python train.py --hidden_size=256 --num_key_value_heads=4 --head_dim=32 --hidden_act="squared_relu" --rope_fraction=0.25 --bias="all" --extras=["local attention windows", "paired heads", "gated attention", "attention sinks", "value embeddings", "a smear gate", "an embedding shortcut", "learned residual scales", "skips across layers", "capped logits"] --init_std_qkv=0.0238 --init_std_up=0.0238 --warmup_steps=0 --decay_fraction=0.628 --decay_shape="pow" --batch_tokens=[32768, 65536, 131072] --max_seq_len=256 --train_tokens=325700000
Each number is 128 + 24 x the weight over the matrix's rms, rounded and kept within 0 to 255. Layers, rows and columns count from 0.

# layer 8 MLP down (transposed), 768x256, rms 0.0653, rows 470-522, columns 128-191
[[114 122 163 139 119 101  85 149 142 115 118 145 138 117 102 120 117 128  86 140 146 125 138 139 110 122 174 115 132  85 144 126 104 105 111 144 105 142 129 172 137 116 127 140 108 150 127 116 115 178 151 134 140 142 103 144 173  98 116 135 116 143 119 101]
 [122 152  95 140 139 126  97 102 167 112 132 119 104 153 104 136 140 122 104 137 100 124  98 113 102 127 170 113 144  69 132 100 141 133 147 128 111 118 122 136 103 133 155 137 148 167 162 172 157  73 105 119 131 147 118 167 132 127 107 143 139 106 125 175]
 [136 157 113 168 177 149  85 119 141 111 168 119 133 151 135 125 108 132 118 100 133 100 132 142 108 114 160 128  83 130 137 112 126 133 125 109 138 126 124 139 189 111 158 142 136 185 144 120 143 100 113 137 191 113 139 120 219 159 144 123 113  50 155 139]
 [128 125 186  79 141 148 174  90 131 115 105 152 188 141 106  93 136 122 112 113  61 142 113 104 133 132 155 150 156 129 107 130 159 123 117 156 137 175 117 169 128 114 146  98 150 125 132 139  94 138 144 158 151 106 132 116 116 143 120 141 114 154  98 104]
 [109 107 101 156 103  71 112  98  89 138 142 161 126 156 142 117 110 140  99  96 103 149  97 138 115 164 160 150  97 129 161  82 133  94 151  92 174 121 163  89 174 144 116 137 132 103 105 153 100 126 156 100  99 117 179 168 105 172 155 150 107 172 129 102]
 [154 117  99 109 124 175  86 168 170 124 103  94 112 152 111 161 148 133 153 161 154 101  70 147 126 111 166 128 124  87 147  99 115  90  91 143 172 115 143 154 110 118 119 126 172  96 119 135 129 107 112 133 135 131 154 137 109 157  97 137 110 117 168 151]
 [127 158 101 129 149 157 145 123 133 132 148 127 129 135 121 120 110 149 137 124 141 113 124 133 106 111 134  98 111 139 100  97  77 154 144 144 166 104 101 173 112 142 122 144  97 173 146 120 128 157 136 136 132 115 148 127 147 175 145  88 124 103 150 151]
 [132 162 128 109 110 103 119 131  98 126 144 128 144 138 128 121 104 141 133  77 134 115 125 129 133 113 134 131 128 134  70 130 150  94 113 126  83 104 128  77 153 160  96 104 115 131 148 112  84 127  93 194 101 118  98 132 158 103 129 141 123 103 121 134]
 [ 89 131 100 155 141 127  97 147 114 181  58 100 134 164 187 104 122 149 161 154 151 131  86 108 118 120  70 144  64 153 103 111 117  89  88 147 101 165 134 108 181 184 145  82 109 186 127 132 169 157 171 143  86 134 130 107 121  73 130 128 100 110 147 145]
 [109 160 118 156 130 114 121 160 123 117 146 139  80 147 102 133 146 138 137 123 152 151 123 128 137 128  59 124 103 144 109 197 146 114 125 117 163 167 158 141 130 154 141 149 123 115 141 120 148 173 129 142 112 196 146 138 130 136 123 121 145 131 131 127]
 [148 132 143  59 148 122  75 160 156 139 131 147 132 101 107 102 123  97 193 139 121 140 113  97 154 124 106 109 127 127 117 147 183  72 106 166 104 140 118 118 139 159 134  98 136 133 114 119 107 148 154 120 120 115  95 117 138 149 148 134 148 115 178 120]
 [151 120  83 121 137 106 104  93 128  97 129 153 162 123 115 157 123 183 133  96  77 179 121 103 117 113 104 131 121  77 115 123 161 118 151  52 141 123 105 132 130 180 178 126 105  73 142 165 103  98 108 105 127  84 141 178  98 146 131 109 157 137 131 157]
 [128 153 130 140 174 167 102 119 111 143  96 164 127 102 142 100 105 121 158 147 151 138 169 133  95 142 138 170 153 134 136  85 160 138 120 123 130 121 134 129  87 134 100 103 140 129 158 137 129  93 123 126 140 126 131 126 155 184 105 167 134 106 116 101]
 [118 130 126 145 130 101 144 114 123 138 109 145 141 118 139 120 127 146 180 141 138 140 124  86 135 125 105 116 132  98 122 168 123 149 127 102 122  71  98 128 135 139 135 119 114 121 128 115 128 127 110 114 146 118 144 132 159 138  96 123 116 152 130 137]
 [124 113 156 173 107 129 185 171  78 120 138 100 155 132 116 162 134 181 122  98  83 161 107  90 140 146 105 162 143 103 112 124 127 117 135 144 141 128 129 149 151 147 116  95 156 156 102 153 114  65 117 121 112  94 127 135 105 117 110 112 154  85 119 141]
 [ 92 120 103 102 125 102 100 157 151 136  92 124 102 133 139 116 128 108 162 181 109 113 134  67 121 155 149  99  99 111 145  92 139 153  97  91 155 109 125  77 125  92 142 115 147 152 157 141 112 163 102  99 154 151 190 166 117  73 106 131 153 156 143 139]
 [106  98 106 122 129 109 113 101 140 103 131  82 170 121 178 120 141 115 233 109 107 147 110 139 144 140  94 152  85 113 111 177 122  95 135 103  95 166  88 146 122  95 120 124 143 171 114  80 101  73 105 159 148 120 145 149 176 133  94 150 138 108 132 138]
 [102 163 125 144 144 114 132 118 142 108 117 125 119 148 180 150 168 125 136 110 127 108 149 117 125  79 124 133 126 116 123 112 137 118  98 125 142 112 136  78 140 119 114 136 125 199 152  95 134 108 132 121 131 162 122 101 126 162 110 159 144 102 149  77]
 [124 177 134 140 136 137 113 104  88 111  94 140 130 147 130 113 141 112 106 116 171 147 147 191 123 145 150 115  98 137 161 162 201 140 115 163 132  96 173  95 184 123 135  65 145 134 175 123 156 143 127 158  94 151 109 116 112 141 153 114 134 118 143 166]
 [ 81  96 124 106 124 125 142 117  95 180  93 141 131 128 113 138 135 114 146 151 142 119 151 113 147 130 174 134 153  69 134 143 143 143 102 170 140 104  87 178 131 149 182 137 147 135 158 131 106 132  97 104 121 134 126 101 141  96 141 161 116 110 130 136]
 [151 123 108 117 145  95 134 139 132 133 114  78 120 122 173 163 109  65  76 133 118 102 155 119 113 108 191 115  99 145 111 135 144 128 169 114 105 155 117 123 118 137  95 128 102 108  91 132 106 146  90 119 128  98 145  89 117 189 127 128 146 115  52 113]
 [117 154 111 126 142 113 105 108 112  84  87 130 126 151 136 149 135 133 226 136 117  97  97 152 162 123 138 150 123 151 139 109 102  82 134 130 122 135 140 158 123  96 139 145 121  81 125 128 155 123  83  62 124 115  78 150 140 116 118 147  82 102 157 142]
 [129 159 156 167 138 124 127 101 115 122 125  90 147 136 103 162 110 133 108 113 102 154 127 126 106 121  94 133 140 168 109 112 168 123  91 126 158 105 138 132 175 138 118  84  90 106 131 140 121 113 147 153 130 119 144 131  96 134 149 136 164 143 154 116]
 [149 111 121 139 110 105 126 136 150 150 121 113  98 133 123 123 128 148 150 126  99 126 133 150 116 137 119 124 137 137 120 105 123 166 107 138 136 101 117 165  88 126  83 107  95 126 134 114 114 148 128 133 133 131 157 120 105 133 100 141 126 147 117 124]
 [135 120 120 131 158 146  92  76 123 130 146 118 147 124 135 121 127 140 145 119  95  83 119  91 122 175 136 197 131 114 118  83 102 118 102 176 148 140 122 139 125 109  98 141 166 126 150 166  91 144  94 102 126 128  66 108 117 128 130 115 122 144 125 117]
 [134 149 137 224 117  84 128 149  85 126 126 161  85 131 110 166 151 119 162 162 128 119 150 131 105 110  96 119 131 154 125 127 149 124 163 156  73 114 134 144 121 130 127 153 154 107 136 160  91 130 166 108 130 130 137 129 128 124 145  96 111 120 165 109]
 [ 72 139  92 125  91 125  68 168 144 111 132  79 136 148 151 107  39 129 114  98 137 124 102 118 100 143 140 105 117 100 159 175 118 147 107 114 126 108 132 133 127 156 134 150 119 182 152 169 144 128 131 160  96 132 116 144  90 103 159 114 131 101 148 104]
 [142 141 122 114 162 125 144 141 142 160 102 103 119 114 119 104 122 138 168 159 110  94 136 107  86 154 186 149 119 148 116 152 116 131 140 142 109 164 146 120 155 170  88 187 108 142 163 121 151 115  98 127 132 143 118 134  98 126 103 139 129 110 185  71]
 [ 81 115 138  80 142 148 104 146 159 131  96 160 170 151 112  51 152 117 155 154 113 139 109 133 142 115 120 114 121 127 108  67 108 144 132 117 145 148 137 126 167 192 145 154 126 114  87 123 129 148 112 139 154 113 132 133 106 127 134 137 142 133 121 161]
 [106 131 183 149  82 154 126 187 148 138 137 147 188 126 165 139  88 114 119 120 129 126 144 141  93 148 152 121 120 129 130 102 104 128 138  87 120 128 137 108 125 179  95 148 154 120  68 140 136 157 134 149 136 124 121 150  81 118 136 165 135 125 129  99]
 [138 157 183 137 127 150 130 124 136 127 110 114 143 145 126 154 124 110 159 132 141 129 161 179 144 156 145 129 142 122 126 146 140 142 154 106 118 130 160 182 117 119 111 123 140 104 152 107 136 105 139  99 123 132 159 201 119 136 154 106 102 150  97 119]
 [128 117  96 117 162 106 100 145 175  88 109 142 107 135 140 123 131 135 121 154 140 108 138 129 122 145 144  99 108 120 126 106 153 158 147 127 106  79 119 109 150 153 123 172 136 140  89 128 122 168  89 126 137 110 135 169 114 160 179 153  88 125  67 116]
 [ 94 121 106 122  97 127 105 166  98 132 115 120 124  74 130 182 101 108 112 137 102  91 132 151  91 122 128 172 105  97 121  95 163 119 111  84 120 112 121 118 120 157 107  98 149 121 168 112  94 162 105 144 125 110 167  90 143 131 121 120 123 160 128 122]
 [162 132 102 104 125 124  79 101 118 154 120 152 115  97 133 123 175 131 128 167 159 122 140 161  72 137 176 128 100 117 142 150 153 109 116 156 140 177 154 130 104 136 143 170 141 128 135 119 163 106  86  94  88 160 179 161 156 141 108 157 130 101 156 188]
 [126 111 112 113  82 169 115 113 138 113 143 110 164 136 158 123 123 113 175  65 151 145 136 129 148  79 157 105 150 158 159 129 125 159 135  83 136 117 137 152 141 110  95 128 105 124 151 106 144  97 140 121 145  83 117 117 135 148 108 135 144 100 117 114]
 [147 114 185 189 133 190 106 178 119 110  93 127 112 107 116 139 114  96 169 124 145 118 123 126  92 131 165 115 132 134 135 144 168 125 153  90 156 142 112  92 134  96 140 134 119 127  99 129 148 137 123 153 104 167 108 102 100 117 125 149 115 137 125 115]
 [107 148 139 115 110  81 150 190 126 140  78 133 148 107 130 145 143 127 125 130 132 157 120 147 105 154 108 130 133 144 119 137 148 105 193 188 119 117 136 104 128 119 136 119 130 109 105 108 110 173 101 146 101 167 134 160 106 120 107  99 151  95 124 128]
 [156 134 130  94 129 131 116  98 127 100 140 120 154 155 149 158 102 130 101 164 148 147 145 134 143 108 122 166 146 159  83 131 118 180 118 117 109 145  89 133 132 159 132 126 122  89 124 117 138 138 131 128 103 130 137 143 127 143 168 144 169  95 142 113]
 [ 97 141 129 149 110 117 144 137  87 123 124 130  68 173 120 122 103 138  82 142 122 155 105 150 113 167 198 148 123 117 175 114 133  84 155 126  89 180 143 136 121 136 175 144 137 102 112 119 100 118 118 138 136 127 127 106 103 136 125 132 131 118 102 150]
 [ 96 133 131 164 131 130 120 131 163 118 125 137 121 105 143 113 112 135  47 140 117 126  94 122 115 140 165 144 132 131 144 115 156 164 148 138 120 127 137 150 117 153 100 115 131 161 133 136 124 144  90 112  97 153 127 166 110 120  85 151 104 113 135 156]
 [141 168 134 151 133 126 142 123 119 114 126 139 145 137 133 125 135 125  99 161 153 108 105 134 140 169 210 124 125 158 126 125 130 161 128  85 105 141 156 137 144 126 117 126 163 125 126 130 136 141 142 174 121  98  93 119 166 149 130 114 142 131 119 169]
 [102 135 107 133 130 122 141 132  93 127  70 119 104 156 114 113 133 118 127 114 132 112 145 108 150 156 186 114 164 129  88 112 128 130 139 119 143 113  85 115  93 131 122 139 154 135  74  82 142  90 116  83 106 150 120 113 135 120 110 128  83 135 102  93]
 [121 122 154 141 135 168 113 153 136 111 159 134 116 165 118 154 130 111 170 122 110  74 165 132 150 136 145  99 132 174 109 131 134 115 121 132 154  81 165  96 133 121 148 120  85 156 118 177 105 129 126 106 154 134 146 126 127 158 182 135 125 101 153 159]
 [120 115 104 158 178 129 120 175 113 130 133 143 146 126 130 120 121 121 141 144 112 153 108 159 110 163 173  95 105 132 122  70 118 149 120 160 139 138 150 115 115 149  63 137 142  89 161 138 121 110 148 160 130 115 130 134 129 102 124 127 148 131  96 105]
 [151 135  88  92 141 126 119 129 111 154 122 162 108  92 125 130 120 115 152 143 146 122 118 116 112 156 189 108 145 112 126 113 158 153 136 138 136 112 110 101 149 112 111 123  85 154 128 129 120 131 134 104 126  94 104  99 136 152 158 127 103  93  94 185]
 [117 145 126 113  90 168 179 113 127 132 113 114  83  90 120 144 138 115 129 155 133  94 151 157 109  88  83  98 151 140 105 102 112  84  61 125 130 125 160 122 120 145 141 146 147 161 137 108  87 124 133 153 157 122 118 105 107 147 142 114 102 138 106 166]
 [151 110  99 136 112 122 151 143 117 116 126 171  97 123 107 110 110 112 223 123 131 147 115 116 147 131 155 133 121 140 124 114 121 143 122  93 124 126 116 111 123  89 145 115 122 133 147 142 133 115 117 149 133 145 104 101  98 140 139 139 144 135 107  96]
 [132 140 134 130  62 105 138 138 135 181 110 120 105 109 145 157 129 118 116 130 162 127 138 126 140  86 148 148 143 138 131 112 145 135 133 127 154 144 113 142 166  81 151 116 177 141 107 170 144 154 125 120 105 144 117 105 164  91 108 122 134 116 123 106]
 [ 79 146 135 138  85 102 155 144 153 128 123 129 134 153 156 116 104  95 143 122 113 127 151 162 120 128  89 121 107 160 119 109 167 118 147 116 103 146 123 112  78 126 116 109 113 131 152 117 122 146 143 135 167 145 111 132 163 118 120 149 163  84 143 143]
 [130 116  86 102 118  89 130 110 105 101 170 134 161 140 133 164 120 160 131 152 170 110 155 109 173 112 115 150 179 120 119 162 139 118 112 139 128 116 123 125  60  80 106  92 149 114 152  87 132 107 127 129 134 158 141 180  99 119 142 133 116 132 109 111]
 [182 158 112 100 115 106 105 152 135 174 111 119 109 109 102 133 149 122 167 177 134 164 133 126 158 159 106 138 139 145  94 134 165 136  93 128 121 111 169 108 164 152  70 167 157 110 149 119 143 168  96 159 146 145 162 153 176 117 152 125 166 131 137 182]
 [ 85 136 122  80 133 141 138 167 135  89 110  89 114  79 156 128 127 142 181 153 122 138 125  87 138 118  98 113 147 133 134 130 134 124 127  85 132  68 146 108 101 141  88 146 102 143  76 102 129  96 127 116 143 134 109 125 124 146 135  78 102 147 167 124]
 [121 132  66 113 139 116 120 123 167 109 160 120  99 117 175 167 109  85  91 129 114 160 151 105  83 114 112 151 109 138  98 119 133 124 195 114 179 121 102 136 141 147  97 157 136 139 141 150 137 125 157 140 146 122 158  86 132 181 124  99 111  81 127 125]]
# layer 8 MLP up, 768x256, rms 0.13, rows 471-522, columns 128-191
[[115 110 102 146 137 103 200 133 117 108 107 107 150 128 140 121 122 123 163 110 145 122 131 181 152 186 102 107 115  92  95 147 155 121 134 103 148 144 139 120 137 161 129 124 125 135 123 129 105 133 163 122  70  85 108 158  75 130 130 135  94  94 138 111]
 [138 133 132 160 185 160 137 140  95 150 177 148 129 125 138  91 121 123 149 115 159 109 172 138 105 122 155 131 130 134 111 116 107 166 123  98 125  91 143 139 179 151 165 121 114 122  93 102 140 110 172 160 116 132 133 118 150  95 170 158  82  94  95 135]
 [122 114 169  90 148  80 124 126 137 110  88 111  66 104 149 145 133 136 156 176 137 113 147 116 114 130 137 152 131  61 166  73  72 128 115 172 133 138 154 116 179 162 131 125 122 130 157 131 133 150 150 125 115 142 135 176 133 143 137  84  88 139 110 134]
 [151 115 153 145 102 129  93 108 161 154 129 124 133 150 108 129  72 145 126 133 150 142 108 148 141 105 121 132 128 125  91 153 111 159 100 120 100 158 124 119 105 140 118 142 134 126 120 144 111 140 142 130  95 133 118  91 132 113 112  66 155  81 105 109]
 [131 137 121 145 139  89 126 146 153 148 129  96  60 135 119 125  79 150  96 141 124 151 155 124 136 111 104 117 126  97 148 155 115 113 141 105 147 160 130 128  65 118 121 110 137 110 124 122 105 140 124  92 143 122 142 144 131 126 144 159 121 168 118 155]
 [126 126 137 150 127 161 130 106 113 106 148 155 136 130 110 110 114 129 174 107 162 111 105 118 155 146 124 134 145  94 133 113 151 122 111 152 150 149 183 131 128  92 153  90 120 135 146  85 135 142  84 132 149 149 154  97 135 143 104 153 112 108  74  99]
 [126 112 184 145 156 110 112 159 187 116 151 161 160 129 185 147 159 171 123 134 108 149 131 148  79 167 164 143  99 105 110 132 138 108 146 155 127  97 136 174 105 104 185 169 138 110 146 100 173 145 161 127 146 136 148 115 113 100 159 132 121 140 150 148]
 [128 155 116 176  93 159 125 151 139 162  96 129 157 171 145 108 131 109 100 114 146 126  82 129  86 155 124 127 132 128 162  74 155 151  97 124  83 120  95  97 109  73 152 171 140 135 115 151 137 143 148 130 138  75 134  85 126  95  84 151 122 163 133 137]
 [115 106 110 132 144 149 130 118 127 140 164 109 114 107 130 124 139 130 127 120 128 130 179 140 125 134 129 152 138 125 133 117 150  85 105 142 168  90 109 144 138 154 138 164 165 106 111 108 121 132 117 147 165 165  92 138 134  99 162  98 127 117 150 101]
 [139 103 125 106  90 131 151 122 117  90 136 109 134 127 139 136 153  98 153 165 117 148 118 100  89 131 124 133 155 138 107 130 112 153 122 136 134 113 147 146 113  81 119 135 129 110 137 148 150 142 125 113 210 133 121  86 138 184 139 170 142  96 119 109]
 [145  97 156 128 131 116 135 160 118 114 144 115 140 142  99 144 116 153 131 120 141 147 130 145 117 126 123 138 146 154  62 126 178 147 139 135 121 104 121 174 144  75 100  98 163 118 123 123  94 123 112  88 157 126 142 180  82 143 124 136 152 129  99  92]
 [134 119 120 149 137 122 113 123 131 101 121 103 108 121 152 144 105 133 117  85 188 128 114 116 120 108 121 122 106 137 145 142 132  81 107 117 129 160 116 114 115  85 138 112 105 133 141 112 148 146 140 181  77 139 120 164 135 156 142 122 109 134 140 128]
 [126 122 130 136 128 141 129 133 131 111 118 124 100 147 128 138  95 140 144 122 123 161 112 140 178 154  99 145 152 135 108 148 124 112 137 162 156 150  99 116 125 143 125 115 165 161 143 103 117 156 150 125 119 147 168 144 133 123 149 176 123 117 107 143]
 [ 87 126 101 105 167 105 174 129 152  86  91 106 118 109 145 128 110  96 156  88 118 157 110 121 136 112 134 125 158 143 146 106 117  43 143 113 121 126 103 166 135  99  91 101 114 131  87 168 106  99 158 139  83 138  89 117 152 164 128 141 111 121 147 145]
 [136 128 100 154 140 148 106 163 142 174 138 103 112 141  98 157 140 131 121 139  92 128 106 110 166 142 136 114  83 141 143 109 128  96 144 133 152 153 136 122 112  91 179 147 129 201 156 131  89 135  90  93  85 106 175 132 141  88 110 122 118 139 101 107]
 [122 135 112 115 162 149 115  81 144 116 167  96 171 106 112 133 162 125  97 113 120 135 131  88  65 175 127 107 144  99 164 159 113 130 143 117 110  98 139 131 148 120 145 128  90 178 117 138 131  90 162 138 154 153 109 152 118  83  96 106 135  89 130 177]
 [ 80  86 111 126 136 151 137 123 112  93 127 157 161 108 180 141 114 136 136 129 119 149 125 138 153 148 119 162 151 146 146 129 102 183 132  88 152 123 129 134 117 114 139 133 127 106 150 157 159 179 126 146 136  97 108 116 129 146 160 166 131 164 113 124]
 [151 135 171 114 141 112 139 116 130 160 146 144 109 151  88  72  96  98 112 104 183 123 132 152 151  89 104 113  90 131 141 163 154 162  99 183 125  90 148 116 122 143  73 111 100 181 162 140 149 129 100 162 119 124 121 147 107 110 119 109 120 137 148 115]
 [128  95 118 142 150 128 147 100 148 170 106 134 171 103 129 128 102 158 131 175 176 132 115 107 121 114 118 121 143 115 156 133 173 106 135 161 123 130 196  87 123 168 118 127 117 147 129  98 117 125 121 110 126 164 132 188 118 117 133 104 114 149 117 120]
 [128  88 103  86 161  86 153 117  89 150 144 150 104 108 115 101 110 108 101 148 102 139  98 125 112 163 132 150 119 151 101  75  88 135 131 121 103 162 123 110 158 101 135 148 189 134 119 121 171 154  86 108 149 186 112 138 158 157 151 113 115 158 124 122]
 [ 86 103 122 110 116 130 114 185 142 142 128 132 105 105 101 128 105 130 182 111 147 138  93 144 146 135 135 131 156 103 101 154 103 148 148 129  99 156 119 145 114 112 135 116 122  86 137  96 109 111  93 113 149 136 106 118 166 101 180 150 103 151 116 119]
 [139 150 131 161 102  95 134 157 158 126 129 179 179 131 145 127  96 110 127 129 124 105 110 121 110 121 116 148 129 133 150 146  86 166  99 138 115 135 137 117 149 125 127 151 135 115 180 113 135 130 138 111 157 126  53 144 111 115 124 123 135 133 102  89]
 [167 134 148 115  99 150 103  95 114 107 164  94 146 132 170 127 130 131 107 153 172  82 167 135 124 113 120 137 134 113 131  91 128  76 117 137 146  84 112  94 145 177 188  93 119 121 128 121 132 115 130 150 162 141 145 110 122 163 107 114 131 115 109  95]
 [131  81 130 128 149 120 126 144 132 138 149 156 160 153 122 133 100 112 155 119 143 152 150 131 146 132 111 139 109 128 165  96 113 112 134 118 127 132 116 125 123 132 116 151  89 160 107 118 155 145 120 121 131 122 147 134 151 163 157 125 153 139 126  92]
 [123 134 130 126 135 132 156 150  87 113 159 150 126 114 115 121  94 122 126 149 106 155 103 127 126 150 130 117 110 123 157 132 112 161 170 137  98 142 149 108 150 138 160 129 150 139 120 123 156 137 120 172 136 120 166 115 151  84 121 148 164  99 180 164]
 [186 137 138 118 128 147 155 117 138 134 127 115 123 142 123  92 111 116 138 177 113 148  78  98 143 136 113 144 162 116 129 128 150 145 114  90 157 150 119 139  84 157  97 108 144 128 114 178 134 126 183 172 134 163 100 142 126 152 152 116 139 108  70  79]
 [127 149 122 122 137 139 114 117 110 121  99 108 134 137  95 159 143 144 129 107 133  83 111 116 147  92 143 149 124  72 155 163 132 134 186 154 118 132 137 127 134 140 108 134 106 128 209 123 127 125  83 135 147 118 141  89 135  97 138 141 174 144  95 131]
 [ 84 104 109 122 130 157 126  78 174 108 135 142 140 135 166 155 117 100 116 179 122 149 141 138 116 108 106 104  80  98 119 101 136 106 128 194 110 145 110 141 100 171 115 110 149 115 118  99 110 143 105 171 131 130  77 117  96 126 116 127 162 134  98 140]
 [105 113 129 140 156 132  94  84  83  94 138 114 152 128 136  97  96 142 142 106 195  96 128 168  84 186 130 123 127 128 147 108 132 138 130  94 119  99 146 121  92 106 195 139 152 113 103 149  95 142 181 103 181 120 134 130 115 123  86 134 158 151 100  83]
 [128 127 128 115 117 120 158 127 160 111 118 152 110 110 125 114 110 152 119 153 113 130  76 114 134 156 111 103  96 145 155 103 135 178 133 181 106 164 132 183  77 180 145 171  99 113  85 140 129 127 115 154  70 163 109 173 103 145 123 137 114 137 180 142]
 [108 157 124 100 136 128 164 151 113 157 125 135 140 129 121 121 160 174 108 107 102 127 160 115 152 134 105 125 126 153 146  88 158  97 112 122 146 103 111 149 116 124 158 157 136 145 160 136 108 145 148  90 129 135  74 123 156 176 174 138 119 162 103 164]
 [100 123 141 113 133 153  87 165 115 124 157 123 123 149  99 148 119 127  96 147 132 113 157 143 158 121 122 123 127 147 161 125  89 147 100 115 116 133 154 154 142 162 112 139 103  76 140 120  98 151 143 175 138 117 145 111 129  80 137 103 158 139 143 182]
 [122 143 147 125 144 129 135 108 160 125 140 170 154 108 145 149 114 170  92 175 140 106 113 166 156 136 134 166 138  92 149 156 107 140 121 175  95 110 144 161 142 143 162 101  95 135 139  94 109 121 146 149  97 129  99 120 145 139 129 127 164 105 101 170]
 [111 154 151 173 128 126 137 147  98 154 153 169 146 143 159 127 115 133 146 121 150 105  91 114 113 113 115 154 130 127 104 114 147 153 149 108 152 141 104 140 124  90 108 113 124 121 130 136 150 148 134 118 118  77  90 150 144 129 130 123 106 140 129 116]
 [162 117 154 130 100 111 114 103 111 124 166 141 147 121 102 170  95 165  97 119  86 141 148 116 128 109 133 114 167 189 118 113 118 148 131 128 145 153 100 107 140 157 110 147 179 117  94 147 147  89 145 137 189 157 118 123 148 140 116  91 156 130 134 116]
 [109  80 145 174 137 143 138 135 174  41 125 140 103 151 142  55  94 113 106 103 168 157 140 150 123 175 120 138 142 138 135  89 123 163 132 127 102 133 130 165 152 155 179 105 128 156  83 128 145 151 156 160 113 129 148 132 108 119 122 160 129 135 126 146]
 [115 121 114 151 132 168 184  95 108 107 108 134 142 138 139 133  86 130 108 149 125 138 100 104  97 171 111 112  93  84 139 125 151 134 165 181 146 140  68 115 171  86  95 108 155  66 111 123 145 153 146 115 148 104 105 121 143 169 140 140 133 186  77 125]
 [112  95 143  94 139 124 155 137 126 141 135 122 116 110 158 108 125 135 129 126 144 143 127 138 134 167 131 136 178 109 125 114 143 109 131 166  88 139 129 121 178 148 109 136 142 102 124 149 135 111 174 105 167 152 104 147 132 130 141 105 158 127  83 116]
 [ 88 119 111 142 107 122 122 126 125 105 129 111  94 132 140 186 116 159 117 128 149 116 138 146 155 167 126 116 165 101 130 169 144 122 134 128 141  95 125 123 118 100 121 122 141 182 153  67 150 170 105 115 116 144 168 111 114 144 153 152  96 132 144 108]
 [ 93 128 131 117 107 111 143 112 115 158 121 152 162  89 158 142 108 123 128 159 129 160 152 122 106 149 138 146 125 120 150 160 148 176 126 132 139 139 131 147 123 153 131 173 134 141 139 127 111 146  92 161 111 143 139 126  99 116 159 133 158 120 143 119]
 [166  86 130 122 159 153 141 112 126  95 140 129 147 106 135 140 122 192 123 149 126 165 133 150 115 135 120 137 113 137 162 122 132 107 119 116 123 166 133 158 105  97 144 104  84 112 156  90 126 144 132 105 135 144 144  94 165 148 100 140 119 147 153 128]
 [123 110 159 127 147 142 125  88 143 125 166 176 116 117 125 131 142 126 143 157 147  96 147 140 140 103 143  88 138 147 148 138 129 114  80 131 119 164 134 135 163 121 154 143 156 141 141 141 132 168 119 127 121 100 133 111 174  99 128 167 119 136 142 101]
 [114  99 116  99 162 156 163 120 135 135 121 123  83 102 152 128  99 125 166 131 147 101 130  89 159 101 153 134  97  90 151 165 133 123 152 118 105 135 153 111  88 129 143 135 136 134 119 105 115  78 107 122 133  91 136 120 112 149 137 161 110 165 124 132]
 [107  94 127 119 142 172 178 157  73 149 139 145 126 183 120 121 168 180 144 137 129 111  79 181 111 124 135  79 122 112 113  87 120 108 126 129 113 121 156 158 123 158 166 164  96 128 115 184 120 157 131 146 144 124 139 142 114  97 128 149  76 109  86 171]
 [130 145 163 142 123 126 128 108 121 116 161 143 129 128 121 149 166 134 128 131 120 147 178  97 127 105 124 113  98  63 138 155 105 112 107 119 122  93 111 112 144 103 102 104 132 205 117 123  67 120 144 139 108 122 151 123 141 144  86 117 103 166 128 137]
 [154  74 155 124 137  89 122 154 129 169 113 156 100 112 135 122 116 110 130 122 117 102 142 141 121 147 113 126 128 140  93 136 110 117 126 139 132 147 122 107  93  79 104 155  96 138  99 116 153 109 127 118 113 131 138 114 115  80 139 148 121 120  89 117]
 [147 134 112 135 101 107 154  97 112 107 127 120 132 136 174  83 144 146 129 123 126 136 102  89 123 120 108 115 127 150 133 123 142 134 126 137 128 125 112 112 146 140 127 158 123 110 100 155  84 127 173 141 110 127 124 123 175 133  94 130 154 134 131  70]
 [137 157 132 135 143 115 159  95 129 205 123 103 154 124 113 115 127 146 105 120  88 135 108 134 147 120 118 101 126 158 139 106 142  99 162 151 117 130 122 163 116 139 111 152 108 114 172 137  94 115 141  95 118  97 129 133 144 144 126 197 145 163  92  87]
 [103 113 163 171 162 126 100 134 139 131  84 104  94 132 108  90 146 148 101 147  96 133 139 136  93 131 138 124 127 140 119 126 159 153 146 162 118 109 117 178 140 117  99 131 122  85  76 148 160 112 142 137 108 133 153 150 182 139 146 118 137 156 144 124]
 [189 128  99  94 128 113 133  63 152 143 117 134 147 145 141  78 115 153 127 125 182  95 124  83 139 144 109 129 146 124 114 172 154 107 148 122 120 129  93 168 128 150 153  98 110 135 132 148  97 143  94 154 166 143  77 132 165  73 116 131 127 144 117 101]
 [161 157 112 178 113 128 108 150 157 105 156 111 123 167 128 120 113 166 153 107 107 135 184 135 171  72 133 115 113 145 130  88 120 145 160 116 148 110 116 124  97 110 139 134 156 107 128 139 139 161 101 203 180 150 140 107 138 143 132  92 191 164 121 101]
 [ 75 117 126 141 154  77 167  97  94  96 135  98 143 107 154 176 135 155 123  73  73 162 163 173  94 121 125 149 106 131 104 126 132 110 134  98 144 118  93 122 136  89 115 158 141 100 143 112  93 132 131 127 157 110 116 144  82  90 138 106  77 158 123 145]]